Each number is 128 + 24 x the weight over its row's rms, rounded and kept within 0 to 255. Layers, rows and columns count from 0. Numbers have three digits each. The size before them is the row's rms in percent of the matrix's.

# v: layer 2 attention value, 896x896, rms 0.0589, rows 880-895, columns 728-783
# o: layer 2 attention output (transposed), 896x896, rms 0.0527, rows 880-895, columns 728-783
# up: layer 2 MLP up, 3584x896, rms 0.0727, rows 0-96, columns 728-783
# down: layer 2 MLP down (transposed), 3584x896, rms 0.0507, rows 0-95, columns 728-783
v880 103:083162144114143161096083113081112145140109170140144124180123127134162152123173160143104113115115079150093123138149122137095148135100099144096136118156104103110109165123
o880 100:133103084147090108171139152168149107101131121098144110085121145171123114145120108138105108136157095104144102083120125146139118121114142119137094121121143089150120115139
v881 085:151130117127100187126100090123095151106127098149129166116119121115144120124106113140124121112172131128145142193107111084135158135161109146146131125113134088154139123133
o881 083:165124140093113097134138156102083155128113130136104105141149110121122141155116118153143086159065085125130107069144125148169145130117172123133150136118127089088098125120
v882 077:109126091161108140109141103064149156094099124119165149212114109122093123142103144120132107142128096127162090142050152117105109103143119073138133103114166101112122124136
o882 078:169112133115162145150167123130138168122092146134135160112131155122138117133159123094129095152087122132116128083177158113174184148132119134206167141119107116142128154124
v883 097:108137156113165119117114126150148105107126133129088114149125116121108123140137133139144108140111126136097135103168128144139153111087146157120131118157113110125108107174
o883 097:155144087122099143138139112099130150163150129187153127123152110153160163154118130142127149119098128141152128139110096117152120142142156132147123122122152133125141116111
v884 087:121118088096082141178130122142123090169116121151149102141163113130158105122163171142157152140138124112104097110171139113134114148131096134132132126161163134157148141125
o884 085:096161120130117104146133123157140153111145128132161166135114112135080101124089102155082134116147124155154137140105117105123154104160141133111081091136162118155128102131
v885 094:068088123123153135112135107103117109164139136117201097122125113130093081141142138167130134138117103135113159140111148109164107099115136152133123142135098144165101137143
o885 092:121116157157097170108128162104142088140159145117132154126134106097137160149173142117130073103181160157115052135120147138106099139131126146131155125149130120161122129126
v886 086:140114160113083125120162120182125149119129146082128139144124149153102112157107144162158144166100125095081106072163163153108131132119132112147106147143132121049171122169
o886 089:095133124157147124122088115101102146170131079144117117133132094073100139114127136143102115113117158162127139145162126115129127135165113140127128095127150154174118139118
v887 080:138132103147144096080128146157145161171127131139114097136166143110147115137113108115135157118124107159168110116126122142097140157137080151095083161148123145114130120108
o887 082:122130116132099130114128119140124111095143157162098101144102139147087125145176141149123125109093168152109113138122133115121114109126165127146092110147128084112122132148
v888 086:099118071110111128159079154108148102096103123118133123144099073167088131154080140114130114157162126128172141145126136152153081137116112126115148114157173136153128122118
o888 091:119139163114145146110160120173135127153135100142094124165125152095128140103137115136132148136126160125169148164106136120137155152163112128158158118137131113116135136128
v889 074:118145094112143121146136162144138097177192143108122129127156122142148131111081120146137132127126125154115128073151120176104147137124150138119105070099135108100151135136
o889 075:085130158125120103133133101132126126144122113129120078165129099141135129150151148122107171137171139100159075121105150139095120127141096122099097128164108155125090115097
v890 110:133110149181119115141104145126130111113075033158092160100134145115129146138083110116146153133147158118124124116104123120092144143134134154140132135160171116136128136091
o890 105:133154114130135097108130136159085161140125137123140118126115128173144124107104129160111074193124084143088150087155170151142147106099117111124128125079143136075145106161
v891 083:141070172133158154131163149100120142095124106153101143132088128146112159133133135151132112136110112072126142122131139153141125150156114106171119104119084118059120128166
o891 094:163123115112145104131129131165117142093171138106115132133091127149128136148185126126129092154112121117150118120137098126143118089111127159121138157126115116119161133140
v892 088:114099124144125187124127110098128127131098116140087169108131128136146084159108110108130117155094141116121133145115148109069176171117128156081164126117132118116134132091
o892 084:102162116150103083095125126138097105099093150125119109115147149129125126080117131094133083134087127102174128117120135141136137074131160127187140130113129119101166138157
v893 084:103130099134133129159138123145098115123137178125136093125151131119125122129152161108120134160198102114103135107195116111153135040132154133101181139108132182137156147112
o893 089:106155149153150172121148118107161132127125069114115128108162168109174147088134093165120115103140180103147108155116131144130152187155108151119153081139127109158132131115
v894 087:121157109119127137143142154102065093108139115119108144113155142132148114177127127094098110155095118131137130139133110128122143155132113134144161171127150139110144111115
o894 086:123114172109062091086158092110150101126129128136143112150158104123125127096134115159123113113124091133154142112119168151144119044143124092125111108123125147145139163127
v895 089:171131145142122136140160164181133103119103146094103129098170115126096130107125095110084125137145105090088123088120100134104129182135145131093149117117131167135147088140
o895 092:127125118145095134148126095128120157133126098159148122125110153118126119153148113204123168119136199106095110144171095131109141135139143131125100128094120119126116126103
up0 077:160133146129097158133117100145141119151130107139111139135119127166156170141123092125103135165068091146149134131097122150117107134121139139150136124132133134140097079188
down0 077:112122153149148099131161136133109109128105166189119145090152139120163099110095150129168114141173153149091133175117122142134151150148141145117111091103160079103210107101
up1 108:140144136149125119156139137148157122173111087094103158143119113141121095097142143118148155142158125131143162101078123122118140144096127147119142110172142113110159113134
down1 114:145148160130138113104132127143147141174133131168150085139098128174120149109130117162125125088138097099119121088098134172158166118150155174109133136147119108105172123133
up2 107:134110109068110124104166131076131168133169107117114127130149117139142115176100148154112054152136065143119124158143126107114060129124165144140167131118121122167136171157
down2 088:133137152184131151165088099132124110081109153123163140159095156103123139090130122099144144148114181129145118137145090141136186139114093134139144128140111141097139076104
up3 131:126103132119124166043127130087174123146176133066152161086119144083136089160157137140138097148127105124093109114165143113130082131121155156129104131090112136102106167117
down3 138:115095144112147181140154092141127151135094090064135146098117096124107156161144155112143136129120150159108114081178156129153129121154137152164103128129117094135121154152
up4 101:103117127146103144131143111185102129145091132091117137090149102157139105096110116175155138100156107149115115148161149131145120117147124061098115117122142139136104094096
down4 108:113125070128115124151119124105111136083125111169108116164108139132124086129169154132147109126145091152105117080122157134116149118134106077109119128108112089125124104103
up5 094:119120143120112120177132147160168098140127099159135169161141170074112103130118129151178146108125112139126158143152149139137075150123123105107131146132154116120173104162
down5 091:133111135137105129122081159124124139094136149102107071101148097157148122125135112133073100177146133146137129128110138156115151095144100131133155111127107126136122123102
up6 091:158158154167151149165141149084144116154139154115146135136167136132146140134125110115166165142153141110139164123140116089112119134100149080086119099133103087130122144143
down6 085:138098113108110096108143105124135155107143104158129139127126133163143112125150160153115081092137132143125131131107139132143090136086096140140103130145160147115162130149
up7 098:127139128128095115122097089087171126139112130074128132160130133130135129136136151100150107136158119171166138133124131164119131116136110071115130151115114124105173138163
down7 107:102124132130103145131087142109138100142137136122086117154183156126133049100122137105119154112100124145156115118135125183100156109154181089138139145119167151099162134105
up8 096:118090129143118109127138087087138160161118126141131102112139113139131120142099130140089136111110133124144161143108176116112107115088132155089119092153133157133131119121
down8 087:134158132122141134076130156165126113115165121132114124115144124121112147125129147123190125141113128110103100101127055126162135129146108111145121135118112110114119115148
up9 106:135097121123121156125107081122152146141160100128141135140120145096148128124081128141148124123139153096059125148147129136157093149122101131123145136129102160104118116110
down9 103:148153214109098105093141126096157134137135066129082122146096120113119148148146125126115128089149104139153118105126153105139120137137142127151130103156141132124118128143
up10 100:089077139087100148109110117103159105159132160150128103114111112109088098116164103191131143125121166132140133114149116119136069147118159120147152106114123137104131140124
down10 104:169157100095129152076138170124143095143133156152116123122170123212151163129116147099138130109119104157113134083143146079125147120141134097087130120132122137124074093125
up11 085:138160148136168118119129148156132106133130165165146111135151147137159162068099130086109157129122134149134130113115160140161081090153130110089094148089121079139098153139
down11 081:143123143142131100104102126069142140145096112110189148143097168152138136137108123196093097072160132092122157155126162153171154152168100122130083139121106119138134134094
up12 091:166106119136167134135118098136159089139129044099145159109110119137119132152106112154099146122084152126151135133114104131138153136132139102137110129198154099125108144108
down12 100:162111144132149137140110092090159125189117117121167105135116145144129137179112138166110104131096115115159117108172143158132129089102101113145088161198154122088088114086
up13 099:183107134122133116137137109190103107091135170120160094120089172171185129123138149141130135101155110122134139101157134132091121125105120071108116129133091104108135132125
down13 102:097140122136141120134096146135124137110155100104144123151113105125138157138143134095136095175114145159073161118128115159116124131123135159099135109120117180158187176163
up14 090:139116157144150140155147151113130119114142125174151146144073071141097096132120134165119153119127149135142139156129160133129106164143111118174062144164122137121132162187
down14 094:145155147118155121105125131120107107150167138182114180118081105119089113116139113167100126144129139110188147130135162106135108170134136129105098114139133162110090140149
up15 081:130126136138177120182117139135093091118087121114167111125111135137111127118122120134127135154128133096095107131140148163127109160115100104134164143124143108135144146093
down15 085:130125148132111142142153154105134125148129120113137121126157059117132119130123151132147125111127114118125099153116184075109180117106149163118110186096079167084101124137
up16 101:113085170166122110136141148179123087126095106133117165113128131107127149129118107104134132126128154161176168123194133128128065116109122129136118116128114124145153117135
down16 104:138113166105078130164116141122131177109113092112116137117138141105161093137149128122099109109121131093117134150133098149129196106161140096114142119132115174116116140129
up17 106:144148150144101152111134112171091181110128142106110153112097106147126103098153111178121112114140134109098146122133159161170079143098132154161196138095150135057101127119
down17 088:093131121145175124122127143102153084156115123154147109134135137092149149149100116100128114137100122150135048147121122095112169114170132118099099101176123098179126128129
up18 090:115108147177128145114167101128106136157128173093108143092136141134139151137097123150109144116126114125172125155137164148116100127154128139155092152147123100138160132103
down18 092:148128159116145099137143182138104125135128099122135166139133091133130132137124125099123100109144114173084143096166135137134144133126124152125113109124114109099133123095
up19 112:118101141162144148098158115095120100162145158147094140134088146151140129092105119123089134127067153131104125142116098116138146158129118123117126145118119125112107118087
down19 099:157146085124120103155083147134139157095132118127178140113125121111099127188162096127153150107160111125171134097154187146091094119173168121160132100159124110124145136169
up20 103:167128118110131139159125106113151143115111126159161108118164118118146141129131151156103120111116110144118083120129147155152096120132107128119131133109142112131113162150
down20 090:116142137117135113132102140110118136122138119126116125141104130103128124122125124104172116150138187123140164176125106103114131131142147134149135117139122162118114075073
up21 123:142126139152115148111148120130137077117092148109131166142120126104153108086142143165122118113146151150155152171115131127145141134126147135125096124149150114147202124087
down21 133:143106147203102130094110127143124089136116101088122115155145099177083115116132143156122116136113101133147116120138094124145137077127125141138145128133162145116160137073
up22 109:110142122143103148166132098128100122084118107133110177116122145134147114128093128089159134147122158155111117111098149133123143135139141093108127204144123146147116087140
down22 096:150132128121129146113131145138161128157138117135161062142158142150112148135160113167077113098110112129138153139166125155142130122128097151139113071097109115141135174139
up23 094:175153108100101145141125108131182126152135140131140167112158135095153116173138152119150139087117125092117126153117124131137112134116165139129099147138130083123134135126
down23 094:096096083141122156186094126133125126144145140136154128145103164129094137170117137164118169144149157145135107116118140094084089098128112104113108122134154120165120154132
up24 089:185121107152112140149122161143149127128149129093134122141157104120117144119125118134118107166113102129091111128144104174124110084142131141097125107124143112150131119140
down24 084:126122152144138123118103098115083138141128133177148178176117103162132140142152113106181148096117134174133106152134114117096127153136114136079105141154136176121117143098
up25 098:088107116125113100092111118118118120086119162138114106097135111113051170144120144106120147101110134160127157132145113084108141092131156120119103146129135126089144122126
down25 094:164143133135150131161143124137141172156134110093156165140140139117183114132162120145129105129126124124151144125131150142157121127132114127149129074151118132180136118135
up26 099:097153133116157136110155121120120150120118120123146138155145138083142127116129150182122122097093109088080116131155162113105158100109090100133123114120163127106077129106
down26 083:150127115120086134128107141137158114125141134127119104106108113184144127133142093092143151163130186192180118119096115123105102141136162127149155116120102113142123121143
up27 103:075162129145104133133098097150110125112153149139165145131143125146140123115081127147155124135135120168141143114124139127127137134122075117161133148115166129104112136138
down27 089:151106145133161095132148146146140142132108128130136108148152133105154142128157190114124137119112135062099127118156125150110114125126162154092144128136094104150107132148
up28 110:117096125149155115102129116108105095138117071128114152130143147126102140139158141125130120137168145141102066150107098146102090185095157085094172079129117123152160160114
down28 100:143138146121111128122111142135134126110133148140153114143128114161178122120099079132144137114104118133149139121126160112143167083140104148149101176132125126123150071131
up29 105:151112143136133146127141133143093094086123105152114113150126139115114077130131091141104113117146118157108131115135117099118164128137113130151107127147135075089168154095
down29 098:110154135133153087127143149117161166136127130134139124121153144144118159145107142146104152139084151136136087131102126127160070134104142118138143122091091149157105108159
up30 095:086150092104184131131114116147104119125133136175128150141138156166120117109113117094104149104115083105167098115129106151123133114090128158153161144132138112133109143154
down30 101:119101081120135144177149109111113162153151168159109140120107125098142159107134107118123112135184136159136162154114165115126118096082078152080143116121137116105139152129
up31 107:163125170106121131123097130102141162124144158109165165085150155109130130144122130159149111113162138161137117102082116101126129131154108120129086112152144126108130140142
down31 098:099128113124121117141146110131108070152110118139094086190149124170113154142136132120123174136114137130155139160193122148132138091098125144126142102098108137142098101090
up32 081:139132132156148143182112165127094128115121149099161105127131093139107140140090126100125076094137124134093132143114129148099115125099128107106102081137155179117171133135
down32 087:138217110135133138142138157105120104117124137109103140089142137129110113124110113100118097092119126086164140109107095139107113119114125112128121112110133119132142121148
up33 086:141091166115142162133108118107093145099152119118069221086126107120116143145135133161129116087110127141116107057156152153124112140102138100119174129112157113156136135150
down33 092:179127118105134153095117136119134139128142146132090134102152140156144115184101145177119163128101156103153101093129115124125140108135125124115097172094112107138100142138
up34 058:126144120136124117117154118123129088128138118118108142125139134152145110063107119095116125196121131114121116160179118126138101132122127119166157128120107117156141114158
down34 061:137093142143125116126108105119132125170135128106099125146137142139177099084111124112117126171123113121116123158160177114106132150111130149150134129127092110192106122137
up35 106:151141178145118124130140123151124098155135134151151130129140126139134164155131136129156107123128130109143110130149164092173145124147121116120088116166124119167134135131
down35 093:124090084124093135147084133143136123137143127109124123143125093150159105097089148135106152151170134098114167112099122177095121111098170137141185137099131170122122115130
up36 104:123127137119143127109081143165148130144126111153140144122115113142143196098106129113110119146122132106142111162103156112175153153157124131133130147102129117157144130146
down36 092:120118121156136141122151140094128126091143131112083119150119147104132099174089136156158128119133147090131148091173079114062121096107149139102105123171143160106121104120
up37 097:133088091157117141163165110137162148139148142127174113123094131071110095142109147110119095122154145108133153136142085153107135158133110159109105129132142155146166122113
down37 084:106123164101161129114134099140119100138117103132083145166152149190151176125162132153125137116108107160128107119108182109128098079097157122123141105082156122129105118113
up38 093:160134085154136137125099125135114131101161149126155134149109155149156166140134136175150125148165131157133103113155161144096129141156130132099175156136100084113144180132
down38 092:114134153148102182166091139130172094119136132141177141099119100115128123108121128099081125078118131101138182098118134088124144147113101139166097123143148115127161132105
up39 090:121133123115122143093160090091100129138134103083096115122167169139159161125166179140098127085086109136137139114106132130096092097148095137124118145164140144164112103110
down39 090:131142117131135125141150149108108159086131176165161152119152090145122161119136068110145127158120143130122139172146109142136112117134133085169115088088111121091131144143
up40 084:160104140150122153163160136160148070109150145129142108149129149161108126142111105114090105090156107114073127119110144140101096120146112093104115129088126140182145134161
down40 079:089187093105132144107162088081138136138122113128077109127118085114161123112118130166167139137113118152141120132161101071148167170131162176133149123148135114114129114152
up41 099:129162097108101129128135176124145164146129131105137096136140110109128145133125162111103190168098124135115115111128111133147098173129094127118146177124140111113120127105
down41 085:126130136143111128113162108112122078122124119121115152113121152135166119123146116136128086132143136093127122129116156133131145077131145156121140094159125123151124150148
up42 112:169112153113118140169089161169151153127181129145111102141123152134141122140150204139125116062140131089095141121129181135071135112173081121130168099124159165103164137114
down42 101:092118105133121110111122101099090069143111121082133162122115109141115135139090068138130159165143140121140104122149099150141144133123155179120133132148112102132087107115
up43 085:103151120124124134118185145114145135120112104099085132149102141141116123184151116095090108157132111124154119167163108155181150128128129118150109126131160135130124137129
down43 093:104134145169121139160168097149086153173125116103093131136151146129140129153079112122103147154124115123147079112123106137101110125139136156114100105127114167125112127134
up44 079:127114138131111125105146115121162105101134117147127086156146174150125128143146139109122117156190129139148129149138141149180143104107141122109128142157144128150124136130
down44 081:111133086131131101120113117076128140189116157111126122204071139140142090114132087144143089150114148182075100143121140135158114107124131132120155153100103120124118105114
up45 115:126137115168131117140182127123136161125128154103150170172122116122131123147178112162138091128121162120120096156141153113071113142096156165122091111141145145138125153150
down45 092:116140135095117119140083127132146105122140096145101092062137136150111111084088133099114153119137094113127121133107104126125155089128109116110147172125112102112139099113
up46 102:098150130130136129174126118079130108149131127145082125134126181118154092096113118133107127136126161096110156126096142152097098136154111102112147116126106115126117146174
down46 093:119114139128117168105111107189167161102106128147206114125165116149104151153113088139104160107150131172098115086141115136158145122099118145141136147114141145138139137094
up47 123:161081156093142125151140145156105137074181116097130098125131169166130110127067136101115140185111176140151102128111147146120112160110160119096129129082124161110146157140
down47 132:153078139146126162121091113144107115171148156076048064093118134159133140154062140132156111112121085119176117099153142109122174118112116113111122120108111112102118121104
up48 098:137138152139150132121127139130152106144153112156146100183118155141182174106110125093095160128117127104103158123114111158146124113133100132110148110160174091119123180136
down48 096:109107109104158129103113111142139191124099178116109155124124126138111135135149070136165139138110148132169137152139132156069141137097150142122117106101152130141129123130
up49 101:146129125132155135165129119099135098117137121160130080121120116173131105111089104184109119147122131132073119143151126108082142079120140128122152145075157153122112130107
down49 093:108138130132114098127136139146119153145132126103117167121141150110127124124162146107157133115122107116174154112116109107135110163137059120134130109157104119125101117130
up50 111:142052179114106137114140143083146157088142099153143081115132138090152079125158118168131154111087125082153185164101102134152140136122155136052129139174121122178147132110
down50 124:138145169146123112132152153154104122116128108082113158116138092116106108107104121115136100149127102096091112128153136104140129126100071131071153135116114116103117140106
up51 157:108144135096135146092143179126130120126106179110121120130125092156164128095112119169129138134145126132131149106130120099140104133117115170133157140113105141141162142155
down51 166:180134118165130091154129065170135169174130155116081111122109138099094137137146129113139127121138162139093146110125150114126099138158112098121111137128115129155154121109
up52 112:095127130105118108096116131102139151187105120056176151121119153180137162076157121109114083103141115102157071124134104093126080101140133120098131121117100090149141143105
down52 092:176142111148146133128168130140112113091162131151070125141154082079107097163107133150150146125142125142142159129122167156117167157124097102131135127139113159071125114114
up53 085:135119113127119116082105113140092120127114142148094136139096094104121136161085134119144148154105143091142138124157141107141137126173152114159074102151120107130105141156
down53 077:138123126136128129159106151108112164128146116108171123083173178147124107123167155150121127113144159144112087134039136128163141147111114163072166156118134132119118127114
up54 101:139112144162119137143096121110148154136118141146167132160173114103123087146119127099167119163128143147075091123157123131158122126086120134138141129128171095149129120158
down54 104:146116145047120149155121131113104154107142087124111122099102138125104216142188166103114166153096123111149145146124118148111136115107100115165131114129124104121147149139
up55 096:104149125168127098135172116076116153133095131133165117105213105142116122087119109103097145101115122101094140141149091113109150111140148172101106166130140130106133116086
down55 090:118116096109185160127118142135164090065162116104091137118082123094132136126138142139109142146098132156136118093135137119129122152156101119164122110131119108123131116158
up56 105:133128078114104139156152164126132096137114096119166129139177154138087135182163083064135145134089108148135148128125132155143108132155122134141122165085094137127133127143
down56 098:112118169134182097110107128112066153140135142139088115125049120150166158096110146155123148123125148106123139117132095124140141117128131123137120111169183134123143100142
up57 091:129109093155112129158096154126114129135102125084117165142130154128157118162119117124153111145124107098115154118123141145138158078128120146154147121130141163121138163163
down57 099:101170131087096120090117145121151105149146152146117133104196160128151120153125114112122151103132168101155161124150109109139148157150104112133083113111129136091123095076
up58 083:120108120110171120126086126138123113102097105117139135152133075164165129114129133150107091096141144169144143073120133140160090124121165144112137142146091115163157130126
down58 082:133167121164123127104139116139136177148194147155135164123103158127126130148088113107178126159126151168169145129121142131132173105125129132126136166116131136113140098104
up59 097:114111118127115128203072140139058149130157101151143126157169161130144147124124123117138092113127110078117137102127135105120108097138083141156107081125163105083140153093
down59 093:112133134147151140109164126096140110144100130141137085149096125126133096128101127156118136128132135186137121135169146117149148095125190110093118149147102128132092139131
up60 102:168170163123132135096153136147110128154132129143143092126133100117121087105090128102126087108129132132144158100118120166187114135127139120140080150112138124161089161164
down60 096:114124101119098136108131129141122132132084159159160108113136158097135116155117124152117140128150157175098127185131135109146168160105110150144095124145138166090140092140
up61 101:140128127170145126147102164117147115122117116140137131069135121155118119110128135130122087156107150135095112132163145116156157076138139152098160151153063135113138096117
down61 105:111101105152141126120126114114140149133103141102153133094146102151129108069142147091169107149114115162134097116168151159214118084151145103154173169091058107104167122173
up62 116:132131155130156118148117128081114104144133097177132093147132113096151112167111134105150090109128157111110095157124112118108161118110115129153125144152094148123114112100
down62 108:120092107127118134103081134139195155095152108086131143108110174112104117130165098114160136136148109154143110093119112142104122158078128123090134137096135093135112093156
up63 096:107125113135131143128118117148107145077133108151122151118101164128138098087111067135125161150140087135127123106137131104084087136116124120155169117122140138129120138097
down63 093:106138133112163135175106150122136131126122118144162151083118090118101134133161156124147146122126141096096136101100081098128162131129128143127122124117130099104159112145
up64 097:140092180111151155124117128115126108153111138070110181159143161163151135151153123123143173123131114115116137121139094147111087119157116164120119115110136157089147170140
down64 098:172156104135128120159140110149139140100181142128171154124112170134079134136092157124105108147124164126123118079141158155142149126131140121112089132121119159147162118145
up65 090:107081113132133130073120139129136101114145138097138110144140131096124116101121158131092110136125066174138132093165112166128116138107120103096150132151159093095179139113
down65 107:151120152144112131123116140147163170126173091112132112151116126131131147124147115144108100168115132129133121059132160187151160126121120104116149146090108134152082135131
up66 073:157126159133149135087163113132140136106136098135129110147131109153093092091156145102131100118119091104118132079093116104112111133140113100160146127119134125169093146142
down66 080:109106139166158110091092127113134106106121120174140197113133128141122151178178141120147110115104100097144159153122122111106128132158140135158113171140066093143134100120
up67 090:134125165115107155162112126104119122119159122137109106127166100138131150113114156152150131171111149140160140137124130148164127138135102139127143109110107144136142172143
down67 088:132123141113180127122125147139113106134143115126127133155104083151130135134153112131142157153126113132133152154123124113105156150107127160085102150103159077150141085122
up68 111:131111146153145127150136180132091116114126108174129164130102096173141156124122212165104113127167145119179123141123154133152108124096120140129135133139098076089127158085
down68 122:135104159146151139105150138131079073088131119159132144100144087141131162125141169146132094116173137124159107113121154108166132133123129120138135147120109105054109172110
up69 094:169128111113127123118099149193066122060102130126119157135125154091124162145134110112123093156137137111094126101127185124083104121121141123134121096118117120110115130095
down69 100:137115158102113122126103186163158152085147135074152178154121106156148090109156090148147134116094126126137145137110126079140124097141180140114084130127140133119118113150
up70 099:138146134076130138150133094152099145128127101137098111140126130169125119127107074122130160145126128153132130108141150177134131157108126100142107110114091115127139125112
down70 109:162084110106152150114109153103154127160079133138098092118151134090101121137145118165149144120104102135132108140158146169167147151103087134164128166086102158128118114143
up71 100:127098190172132144124127104104157125128118124155153101139115158130137146122156124138114126140118162149135116126151104118140164121117092128107141130156088122152135127113
down71 110:095132149149143110132137102153184078151114152157097115118135106120138089148116116156128079165121151135130108136132157121149121113170093160104140135113137146147145122159
up72 087:129118146104148118158160111139130136115138126144159164111111142120105117170163167132125132118153088103110117106100125141152095104145140110103141160144165107105145113180
down72 075:160108086156089125136106160127116126142142128092092113153144119103159100125103123134135121139115165168122110129167151151104114162100097143151113118124080127141116123110
up73 088:121137148132118163105146119104184159143160113098148149091088073177123104121095127128152127111121081052073169141139141121116128096103144130119148145153112077122086100083
down73 088:115179107136158077164117117147143084136142160085131142123114141102120124133121138159138078162116130132119124148119104131140098136190141127104120120120153160136126131128
up74 100:140138124139145167118121126146198130127103145131106121127103122149170153127111118145118100149121118084125117131111120123160158143120121153122151115152140114125130133129
down74 096:152120113136094103170151129155102133144137134097154137074106115113104120100140134145113127110089121115139138104150102158102092139109136180158140093160115096083131144118
up75 099:151177078140124102164134137129139110119138106124139115115151135118159171110118141153139151125137103148127130136164120107158113143138169137133175132155101116169146146130
down75 109:152141083151158126105118117128136129087165070133120187114126127101152138132107160129132132161114107136110114104148162155154146129095145158130108154137122122126112118138
up76 108:132120092134116151098133148126131174112112174103119137153163119118186141138145141110096181167155144150137113146109117163127112153117134138132115139123099122189132152147
down76 088:124146146117142109142140101156134074159132128144114093117124118140109138120111124163176127096107135118089130097154140104153163110127137096119123124104141142083114129101
up77 109:136126125142140167156109155158157142208115136086139131150138090132166123128153138144102144144123161120127117128162096105098111139197151130140122079106097122164109114061
down77 108:126145126116152106149150081101084148109143098168147155157139146133104086125125157108171106115168132092134147163137129126119141145108115135131127121142133170102132125156
up78 112:131127132135144094096055102099082092101149133080136101107140126104162129141158101140151110139106107161162157128157111109147144154095107132159121111102128157088151098126
down78 142:117129121126134105122077139128107121122169142097126102112108110131147176157142127139142132107081055126124136104159112132178162119133089119134143119122124151107096126108
up79 117:111140120150146077109084127132134152123147088162136072147119109131105112101146080153103157139145157152103099151128175134090105156114102109129107139087095128141143111135
down79 109:139120150134132129120132136125137108115133164093091146115110158148144133159139169108153112147078121124155148135120049126157164077112168135160142139166148120105091170143
up80 094:124098129111152133169090149119138122117174117142176129160145184126138123092181106124149103153146115100164162162156116145161128158135076150108128139132119131154132109122
down80 099:094124132116156144150121173144127127129157123111149108133161144143121081099174116128113124137122141104110127170121181155138121147098108119070147137112093142135123139125
up81 106:156132139103114137112165107111139139117133141121157128140100149110119131109154181127147156125132107141098171140156151136137104122139103143132116118178122143170080127159
down81 112:116119158126141143122134111158114135132143138152133107149103116112148145135106132135128095154109136117106120093125095080128124127128159147141112120121121168108115149120
up82 077:094128111143101120106126114150143071121143121101160132153166129175130157065115153105105096080081091112135142124147163120159096095109139115130147106128144111125136162103
down82 077:199140079144115123115146107127116132072096128139152105122116107184146105141120114112138105112120099169131156123156101158156106168110085136129109110164159135140114140137
up83 107:137156161125063149115117141107135092131118110141118107147109108116119134152136112083144110115092111127094093156178123109149127122114135122165165124125142116125110169112
down83 094:132117104141191112151153124111127161135104145138139139123125159139131119108114111161118162122135162087147130116096116127093122142104130138090144106080124133125151078146
up84 113:126138150119130126130134126119139127145142139164125170147134126092165106118123140156090166117168179100088130173114115166127160148112140140106140108145152086168129133140
down84 098:155117078104128149115094124141120136113120109061133089140107126153096132152166122140179140101099111153160113076151135125118131094128147097162136121127117174122134131150
up85 109:148152109142122121123128104141169135139067112095142167107150121149115156157109154089155130139143143127122186131115134147118110158139144114146112128141158132161115132169
down85 096:105086154106137163153115150143076121102185123165101082141077143094144122094164095159120138096133120147138084114116121132128132100104091166114134133095120100094133106064
up86 088:085100090144109117157106163177113122109155115145111145139138154142164116116157119163151159138153110141112135117169132131162145107105149137142137139140120127110147110123
down86 110:114107105144120133169140159141128119098159063179102124147167149165153087089163147148153170143167119136137119105151121135159144124119129129152098111133126136128116130135
up87 081:088094076132138157104110079120099087123146105135153130118138138119133126126140145069100079119135161131110143138135118173146149100137128134131138076131134147157125157167
down87 081:158171187108106074146108152133148122141144179136106125145117065128123131166115138171132115114171144108121190054122128130104112157146128180125131132127116141100129136188
up88 105:119128140139169136133142099128148105108081101116107097156106098143093156145112138132098119159062133124101129146070123182141108123169126122107132134116143142109153129111
down88 092:143126123100110136174102139119113148132165146124150148098147133103177139125151129126148144098159154139119135111159133096097138123124116087147091128142120110127111109161
up89 111:116121101138132127164119132102162092123102173117131102117094139189132133100117125109111135144084104128107166102157138126170116107103125116127069161105112070112099110166
down89 099:138121163095112125096126125153083171149158107123130150152141097059128123173099111095140146145153159136138109177099089149084121150110131130140159121129112163158128138091
up90 065:120155140119130133139135146164126122094109152098126145108133121143150116075175115170121162094116121128160112115145140120056114117127139151147158112115175087097122131096
down90 066:131159121110162129194114160067077126123145115129140117163126137083114117160057117066074120149111142098176152160143096167146113127086072112125153144172099135133123123160
up91 092:124156108077126132148145144095137096127111142116123134129159120139094139123097111107170132110154148155109097105148093120122153110121136128150121164154081119154125163123
down91 096:134129112158124093138104158122097124147123166111116137136100119117108099110141128125099156161132125092108169085157095146137138157142110126179127075133154142099131119133
up92 110:098123122083114136152141097184118116130126128138163098125116105143176114112131105154095128123125094156122130148151161119141130098099104129132135082151126110068107112184
down92 124:085157065084141130145134091099136097140138058086137104121137124133143109113154145169114116115132144112137122096155142116124116116125093142170139100146114134076129131134
up93 105:135134092123139116125141106134166145108102129138127129121106103162136115172151119145147139140105112096106099130142143118118152148131115135149096168144127131134095095149
down93 099:118125128132105142148105133147108056141140111127147130134108171113115159126122153129125113131130165153122140120100124118142092104101119184136157135103114099085137141120
up94 091:117101123128124115121118086113104131129085138159120154173142128120139135131151084103178159111112139112174032125124126111081132157118100145114152139110127160115147138137
down94 085:132135154094121093086120139154129151075155109165137102105116163158102133154090158153058132119123126109117204126152097194129137088133149113090105095135140062126153141164
up95 109:147121142140108130095118138170114129120118094146141167134101119078136114165125102142133180124155112147138135111121117114085150121167104161114148115162115105154151125178
down95 117:147097143167124110137121125120121110148121102141140137157096132151114110114156176132139154112100129151140119105100122108143105121147108152127133127124131129175124131129
up96 082:162124116097115144146142120131128119092096113110141149120149129123124121130114133117082132128139156094119114131105131092146128113122124141112096170099112097107121122093